{"num_hidden_layers": 21, "hidden_size": 96, "num_attention_heads": 3, "num_key_value_heads": 3, "head_dim": 32, "intermediate_size": 384, "vocab_size": 8192, "hidden_act": "gelu", "norm": "layernorm", "norm_place": "pre", "norm_eps": 1e-05, "positions": "learned", "qk_norm": false, "attn_scale": 0.177, "bias": "none", "tie_word_embeddings": true, "parallel_block": false, "init": "uniform", "init_std_qkv": 0.0428, "init_std_o": 0.00661, "init_std_up": 0.0428, "init_std_down": 0.00331, "optimizer": "muon", "learning_rate": 0.00242, "lr_mult_o": 3.0, "beta1": 0.93, "lr_head": 0.00681, "warmup_steps": 200, "schedule": "wsd", "decay_fraction": 0.545, "decay_shape": "sqrt", "final_lr_fraction": 0.0, "batch_tokens": 16384, "max_seq_len": 512, "doc_mask": true, "train_tokens": 150000000, "max_steps": 9156, "dataset": "wikipedia_en"}
Each number is 50 + 12 x the weight over its row's rms, rounded and kept within 0 to 99. Layers, rows and columns count from 0. The size before them is the row's rms in percent of the matrix's.

# v: layer 13 attention value, 96x96, rms 0.124, rows 4-20, columns 0-95
# o: layer 13 attention output (transposed), 96x96, rms 0.297, rows 4-19, columns 0-95
v4 094:56 63 64 52 51 41 35 49 54 59 57 32 47 60 54 47 64 63 49 59 43 15 45 30 32 42 34 34 57 60 62 25 50 55 69 50 35 35 36 42 60 43 53 56 42 58 34 51 45 46 53 49 50 56 21 54 46 49 76 59 58 55 50 56 58 61 62 43 39 60 30 44 57 46 65 50 35 65 44 48 68 52 55 63 33 63 71 68 35 66 59 69 65 65 40 45
o4 092:63 54 52 40 43 48 58 59 44 46 69 58 57 28 57 50 49 57 54 44 85 55 52 51 44 34 78 52 56 58 54 58 43 28 47 53 53 57 70 50 42 53 66 25 41 41 55 47 53 36 46 21 42 42 61 49 47 47 48 52 52 60 54 47 65 38 54 66 47 68 65 57 48 23 26 59 52 52 49 43 40 55 44 37 66 55 65 72 53 32 18 43 35 35 52 56
v5 086:56 73 23 52 42 64 42 47 41 55 49 48 54 48 63 51 49 58 50 49 47 30 32 32 51 40 59 65 39 49 31 64 47 32 44 51 62 58 44 49 56 57 82 37 46 45 20 62 46 44 27 51 61 51 58 51 67 49 45 35 69 71 73 80 45 46 68 48 37 57 28 52 45 69 39 42 50 53 50 55 44 48 30 48 40 55 56 52 47 60 45 61 62 68 61 53
o5 094:49 54 32 40 48 36 60 61 70 58 44 45 63 59 57 56 51 64 52 62 51 65 87 61 52 28 55 20 51 44 60 37 36 45 31 57 39 49 30 75 53 39 38 54 63 48 51 31 52 52 62 67 25 51 51 67 43 48 62 66 41 39 49 44 68 58 43 72 44 60 43 44 59 50 51 50 42 52 54 31 48 64 44 40 56 61 47 45 50 31 58 29 49 52 25 51
v6 112:38 48 33 41 58 59 55 31 66 63 45 45 66 73 52 61 54 49 41 46 61 58 46 36 27 71 55 31 46 47 40 60 61 60 48 55 56 65 45 65 49 47 60 69 43 39 40 59 61 39 71 40 46 50 40 85 48 40 42 39 46 66 50 30 30 37 43 40 41 63 38 73 40 51 57 48 47 69 47 51 71 30 44 45 44 77 37 50 49 54 33 48 53 67 52 43
o6 106:64 40 56 56 53 49 45 42 56 38 56 59 55 41 41 35 46 27 30 39 28 40 75 68 33 24 39 57 48 76 51 41 42 49 57 49 49 22 47 66 49 30 69 50 60 51 57 43 52 48 59 58 57 63 61 40 67 69 49 46 47 60 52 79 44 53 47 59 46 44 62 32 74 29 38 44 56 36 45 46 28 52 48 56 48 60 49 68 56 44 50 63 52 45 67 50
v7 093:58 33 46 60 59 32 53 61 40 44 72 50 62 52 67 49 38 46 57 58 27 43 31 46 68 54 42 61 60 51 56 68 71 39 57 61 49 38 33 52 47 44 35 38 39 76 66 34 26 54 53 46 43 47 46 67 39 41 34 49 69 61 51 51 56 53 64 58 35 42 45 30 40 53 61 60 57 66 23 51 35 46 63 45 63 53 23 65 63 44 52 51 68 38 44 59
o7 101:59 71 59 56 44 60 43 58 46 56 38 35 31 38 41 43 71 37 40 47 58 56 44 59 40 67 58 56 48 45 45 45 36 71 52 56 21 55 54 42 60 44 42 53 52 35 37 50 60 50 37 53 30 37 76 49 53 53 31 53 63 43 61 41 50 30 40 54 41 50 74 68 64 20 38 39 36 60 71 54 75 73 47 46 40 52 68 45 51 65 51 37 56 66 56 48
v8 096:58 67 30 61 43 49 59 48 56 58 67 51 66 57 56 59 65 62 68 52 60 40 47 64 56 55 49 50 62 42 38 37 35 54 45 38 34 47 53 52 46 57 28 53 15 57 47 58 47 15 52 54 64 49 66 41 31 59 66 62 66 53 63 42 67 44 46 59 75 25 55 46 50 37 54 35 58 73 55 59 52 38 42 51 38 35 32 43 32 34 49 49 45 48 65 46
o8 095:54 32 71 38 55 48 49 54 57 49 63 56 37 22 50 50 39 56 53 59 29 50 47 59 45 52 38 62 46 54 44 57 46 44 53 72 43 49 42 35 77 56 62 46 84 67 51 41 46 47 67 56 28 37 52 54 38 41 46 48 43 36 57 51 55 38 69 43 38 83 37 71 76 67 51 47 47 55 59 40 45 60 40 47 51 42 27 55 63 44 53 53 27 58 33 43
v9 104:63 46 56 42 48 75 68 46 48 50 47 40 46 66 60 51 55 50 57 50 31 31 55 39 59 46 61 57 43 59 60 59 39 45 52 46 45 34 30 34 59 67 46 51 33 51 50 51 31 47 78 60 50 54 47 51 24 46 45 66 49 76 30 61 44 74 55 66 39 77 63 50 38 35 44 37 62 27 63 19 48 40 49 55 50 47 65 63 46 41 49 46 54 58 69 47
o9 109:59 64 51 51 35 51 36 50 45 61 58 48 42 32 35 42 48 56 50 41 70 65 43 54 54 33 67 37 52 48 51 41 69 44 45 56 57 56 64 80 56 44 29 34 42 34 40 44 48 57 37 40 50 47 55 64 75 33 51 62 56 44 57 55 69 39 67 41 38 13 52 61 75 50 52 64 66 57 76 38 42 57 35 44 60 37 39 59 54 41 58 41 60 41 35 46
v10 102:45 56 67 60 56 55 75 48 55 53 47 60 45 65 47 44 53 58 44 51 61 49 74 57 46 60 63 54 63 55 23 46 39 52 64 30 51 42 56 73 54 49 46 49 45 39 47 55 62 51 61 40 60 62 62 24 33 55 54 29 67 40 57 60 20 50 51 49 27 41 33 38 34 56 59 37 52 50 49 26 52 53 44 63 38 59 29 40 36 65 49 37 63 29 70 60
o10 107:59 45 35 49 58 40 53 43 26 51 53 61 58 45 46 50 46 44 38 38 24 59 57 34 52 56 44 40 26 46 64 35 52 63 40 57 67 50 36 42 62 33 78 50 55 39 48 32 44 51 38 51 58 38 53 47 61 47 64 58 39 41 50 47 85 69 43 63 60 54 60 49 75 74 53 34 56 48 43 57 62 46 41 64 53 38 42 44 73 60 61 56 22 65 41 35
v11 095:25 46 39 46 58 38 54 46 62 66 55 51 48 51 56 56 48 51 33 42 45 34 50 47 44 30 60 62 69 56 31 46 54 46 10 51 59 38 49 54 80 48 53 54 46 50 53 51 38 41 38 42 34 51 32 46 63 60 42 45 64 63 54 58 53 69 56 55 65 30 41 71 56 47 63 55 72 64 46 30 43 51 43 34 75 42 57 41 46 62 29 56 51 44 64 74
o11 100:68 61 47 47 21 43 40 42 46 42 48 44 69 45 55 41 62 30 59 78 51 52 53 44 53 59 43 50 37 40 63 48 46 58 59 52 55 39 54 60 57 38 46 63 59 61 45 41 53 64 55 64 53 30 68 45 37 67 46 53 31 36 39 53 52 50 58 45 49 53 58 28 50 52 41 29 53 83 66 54 50 41 28 69 17 57 64 56 57 34 34 48 60 62 33 62
v12 099:51 45 48 35 55 45 58 41 34 57 55 48 52 61 35 39 51 43 62 66 52 45 59 68 46 52 58 59 38 59 66 54 46 25 54 42 50 47 44 78 39 49 59 43 41 59 60 68 44 45 42 44 39 54 51 45 35 51 41 64 42 69 70 39 29 43 49 77 52 35 39 52 24 48 55 46 61 44 26 60 47 85 77 47 63 50 44 32 50 71 49 42 27 52 45 63
o12 112:50 38 52 64 52 44 37 43 57 45 38 39 66 50 74 60 57 47 32 47 44 62 28 48 48 62 46 47 57 47 27 43 59 67 40 37 40 42 52 18 47 48 58 56 53 51 45 28 42 75 28 66 73 55 54 59 52 48 51 48 60 28 31 51 64 46 62 42 44 37 47 71 51 45 37 58 40 52 77 66 81 38 42 65 49 64 61 56 50 34 43 54 49 63 45 53
v13 097:37 73 37 38 53 31 57 51 37 57 53 58 53 49 40 53 60 54 71 19 52 56 56 51 41 35 73 44 31 64 45 47 60 69 43 30 57 64 48 38 30 62 44 55 27 60 52 45 65 38 56 64 36 51 63 39 63 37 32 50 38 41 44 60 65 64 49 30 64 58 53 40 37 27 71 68 51 46 48 43 54 51 43 56 74 34 48 40 43 46 44 62 52 60 53 40
o13 096:55 40 84 36 41 57 50 43 66 28 35 59 42 46 45 69 39 53 28 62 70 59 64 46 48 43 28 58 83 30 51 64 56 50 56 55 36 35 44 55 54 47 58 43 51 47 65 54 39 62 59 51 62 40 41 57 51 52 58 53 63 35 51 34 35 51 52 40 44 43 41 54 50 85 22 40 70 45 63 52 47 41 37 57 36 50 52 51 65 44 49 65 53 53 41 41
v14 105:43 56 50 64 45 43 66 72 52 29 66 33 59 29 36 48 54 44 41 62 58 67 54 52 27 49 45 35 56 54 40 53 24 43 87 58 61 66 60 46 68 60 34 51 53 45 23 54 59 68 48 34 35 46 51 61 52 47 48 61 37 55 47 42 45 39 49 36 53 34 47 42 74 57 44 67 37 59 57 53 57 54 53 39 73 56 44 37 50 49 59 71 42 52 50 28
o14 106:64 40 41 29 68 60 35 59 67 51 70 74 38 51 51 58 64 56 33 32 54 46 32 58 37 44 29 61 34 57 66 38 64 39 37 62 42 47 34 49 61 54 67 43 33 46 70 44 44 60 61 63 51 65 48 49 42 73 46 42 56 56 54 53 58 59 54 43 52 75 41 66 32 29 64 49 40 48 21 58 39 40 65 45 34 45 56 53 40 47 46 37 51 42 56 62
v15 100:46 43 65 41 46 69 50 37 44 70 67 57 68 66 44 49 58 52 39 51 65 62 33 38 77 45 40 46 50 50 53 49 58 46 44 51 58 38 50 56 62 39 65 47 73 46 40 33 27 80 54 37 50 50 47 63 36 44 54 26 66 43 50 58 30 76 45 50 59 40 49 54 44 37 47 77 53 48 35 54 59 30 55 45 54 51 50 32 59 39 51 42 48 23 68 35
o15 105:41 60 34 58 58 29 28 54 36 30 50 57 35 36 51 35 68 35 63 51 51 27 77 45 35 75 69 54 31 51 43 68 47 54 71 41 55 50 42 41 55 55 33 69 45 56 57 59 52 34 45 49 45 65 44 34 61 63 58 70 45 43 69 47 56 30 33 44 43 45 50 57 52 54 60 42 44 58 75 67 33 51 48 62 38 42 45 56 51 47 64 45 68 48 48 51
v16 095:37 32 47 31 29 37 59 68 58 53 50 28 78 56 56 42 52 58 36 49 34 53 45 42 47 64 44 47 46 52 44 45 66 47 41 54 43 39 39 35 33 44 47 49 56 31 44 50 58 49 60 29 53 63 57 48 43 58 72 61 50 62 74 57 63 63 41 45 52 57 42 45 28 57 65 54 66 57 41 70 24 70 41 55 47 24 36 65 56 38 58 61 60 71 39 42
o16 098:61 67 57 56 55 65 39 50 23 51 42 71 33 49 63 55 48 52 44 48 72 51 63 45 60 38 35 40 63 48 43 64 51 45 46 20 53 29 58 56 45 61 46 50 44 61 37 65 34 41 49 64 27 47 52 36 67 56 32 46 19 51 42 59 61 50 64 34 51 49 72 30 68 53 37 43 42 58 56 30 69 55 47 56 68 72 41 58 49 50 37 45 53 44 60 58
v17 109:35 27 45 62 45 67 54 60 55 38 30 47 59 34 41 38 47 52 74 55 59 38 44 33 50 51 68 58 59 36 51 52 54 52 34 40 55 64 63 40 50 34 36 51 46 51 35 28 60 49 75 57 49 68 52 61 48 64 42 56 29 69 49 39 48 41 68 45 78 51 56 54 53 52 44 64 60 47 76 41 47 43 43 46 45 44 31 59 45 54 74 66 37 57 29 72
o17 112:56 69 61 49 49 47 30 51 45 49 65 50 43 79 54 65 55 50 36 30 45 58 46 66 57 54 25 47 34 75 48 59 61 50 52 62 50 53 45 69 67 69 44 47 58 40 46 67 48 40 48 46 16 37 34 45 32 51 46 57 79 57 51 77 55 62 22 58 46 56 34 34 46 65 34 47 47 56 37 48 48 49 35 63 57 39 48 42 47 52 38 39 60 45 47 49
v18 096:44 60 52 66 42 63 47 59 62 65 50 51 39 81 22 64 43 46 31 60 40 60 45 56 34 55 60 47 31 45 28 56 29 53 70 52 78 51 56 49 47 40 49 57 76 26 49 50 44 37 53 58 39 50 43 34 61 53 46 39 51 23 62 26 61 55 60 46 54 54 41 49 56 40 54 49 37 35 54 51 46 55 40 44 56 50 49 78 60 47 61 63 50 30 62 65
o18 095:50 42 30 55 45 45 39 48 50 27 61 60 39 38 57 62 66 40 81 43 48 40 51 32 69 61 33 55 59 52 68 46 54 48 24 60 44 34 42 59 47 67 60 60 49 52 54 44 61 65 53 25 63 60 62 51 48 66 53 54 42 74 55 61 52 50 48 32 49 32 37 51 44 71 56 65 45 40 40 35 51 34 59 51 58 54 65 46 44 58 34 36 16 64 59 47
v19 089:42 71 60 43 45 54 62 39 67 43 52 45 60 60 56 67 36 45 69 60 49 52 74 52 61 71 51 54 69 22 33 49 58 54 41 68 47 54 62 57 28 46 50 42 53 53 44 28 26 67 43 41 48 52 51 24 42 43 41 56 53 68 45 41 37 53 39 42 54 64 52 60 65 22 39 53 48 75 49 40 53 39 44 30 65 49 51 57 66 41 64 41 49 72 44 42
o19 087:75 45 51 37 48 64 30 50 25 64 62 41 53 37 57 48 50 61 49 43 55 36 53 53 63 52 37 57 26 58 58 41 32 58 42 58 47 48 55 59 45 21 44 70 58 61 49 63 62 21 49 35 51 52 30 73 81 58 51 49 54 52 51 52 58 53 44 39 52 36 52 63 50 70 56 51 58 35 53 55 52 47 79 61 34 46 29 50 37 48 32 50 71 40 50 44
v20 097:36 37 48 57 64 68 57 48 51 24 54 41 43 48 65 57 41 45 52 45 45 43 69 33 70 59 37 47 64 28 67 52 74 32 69 44 67 59 38 66 46 40 64 50 22 53 62 45 46 56 54 40 47 61 74 35 26 64 36 52 58 48 31 41 49 61 67 32 56 53 44 33 33 54 51 57 41 60 33 71 57 51 50 65 46 55 49 47 47 55 58 46 57 42 31 48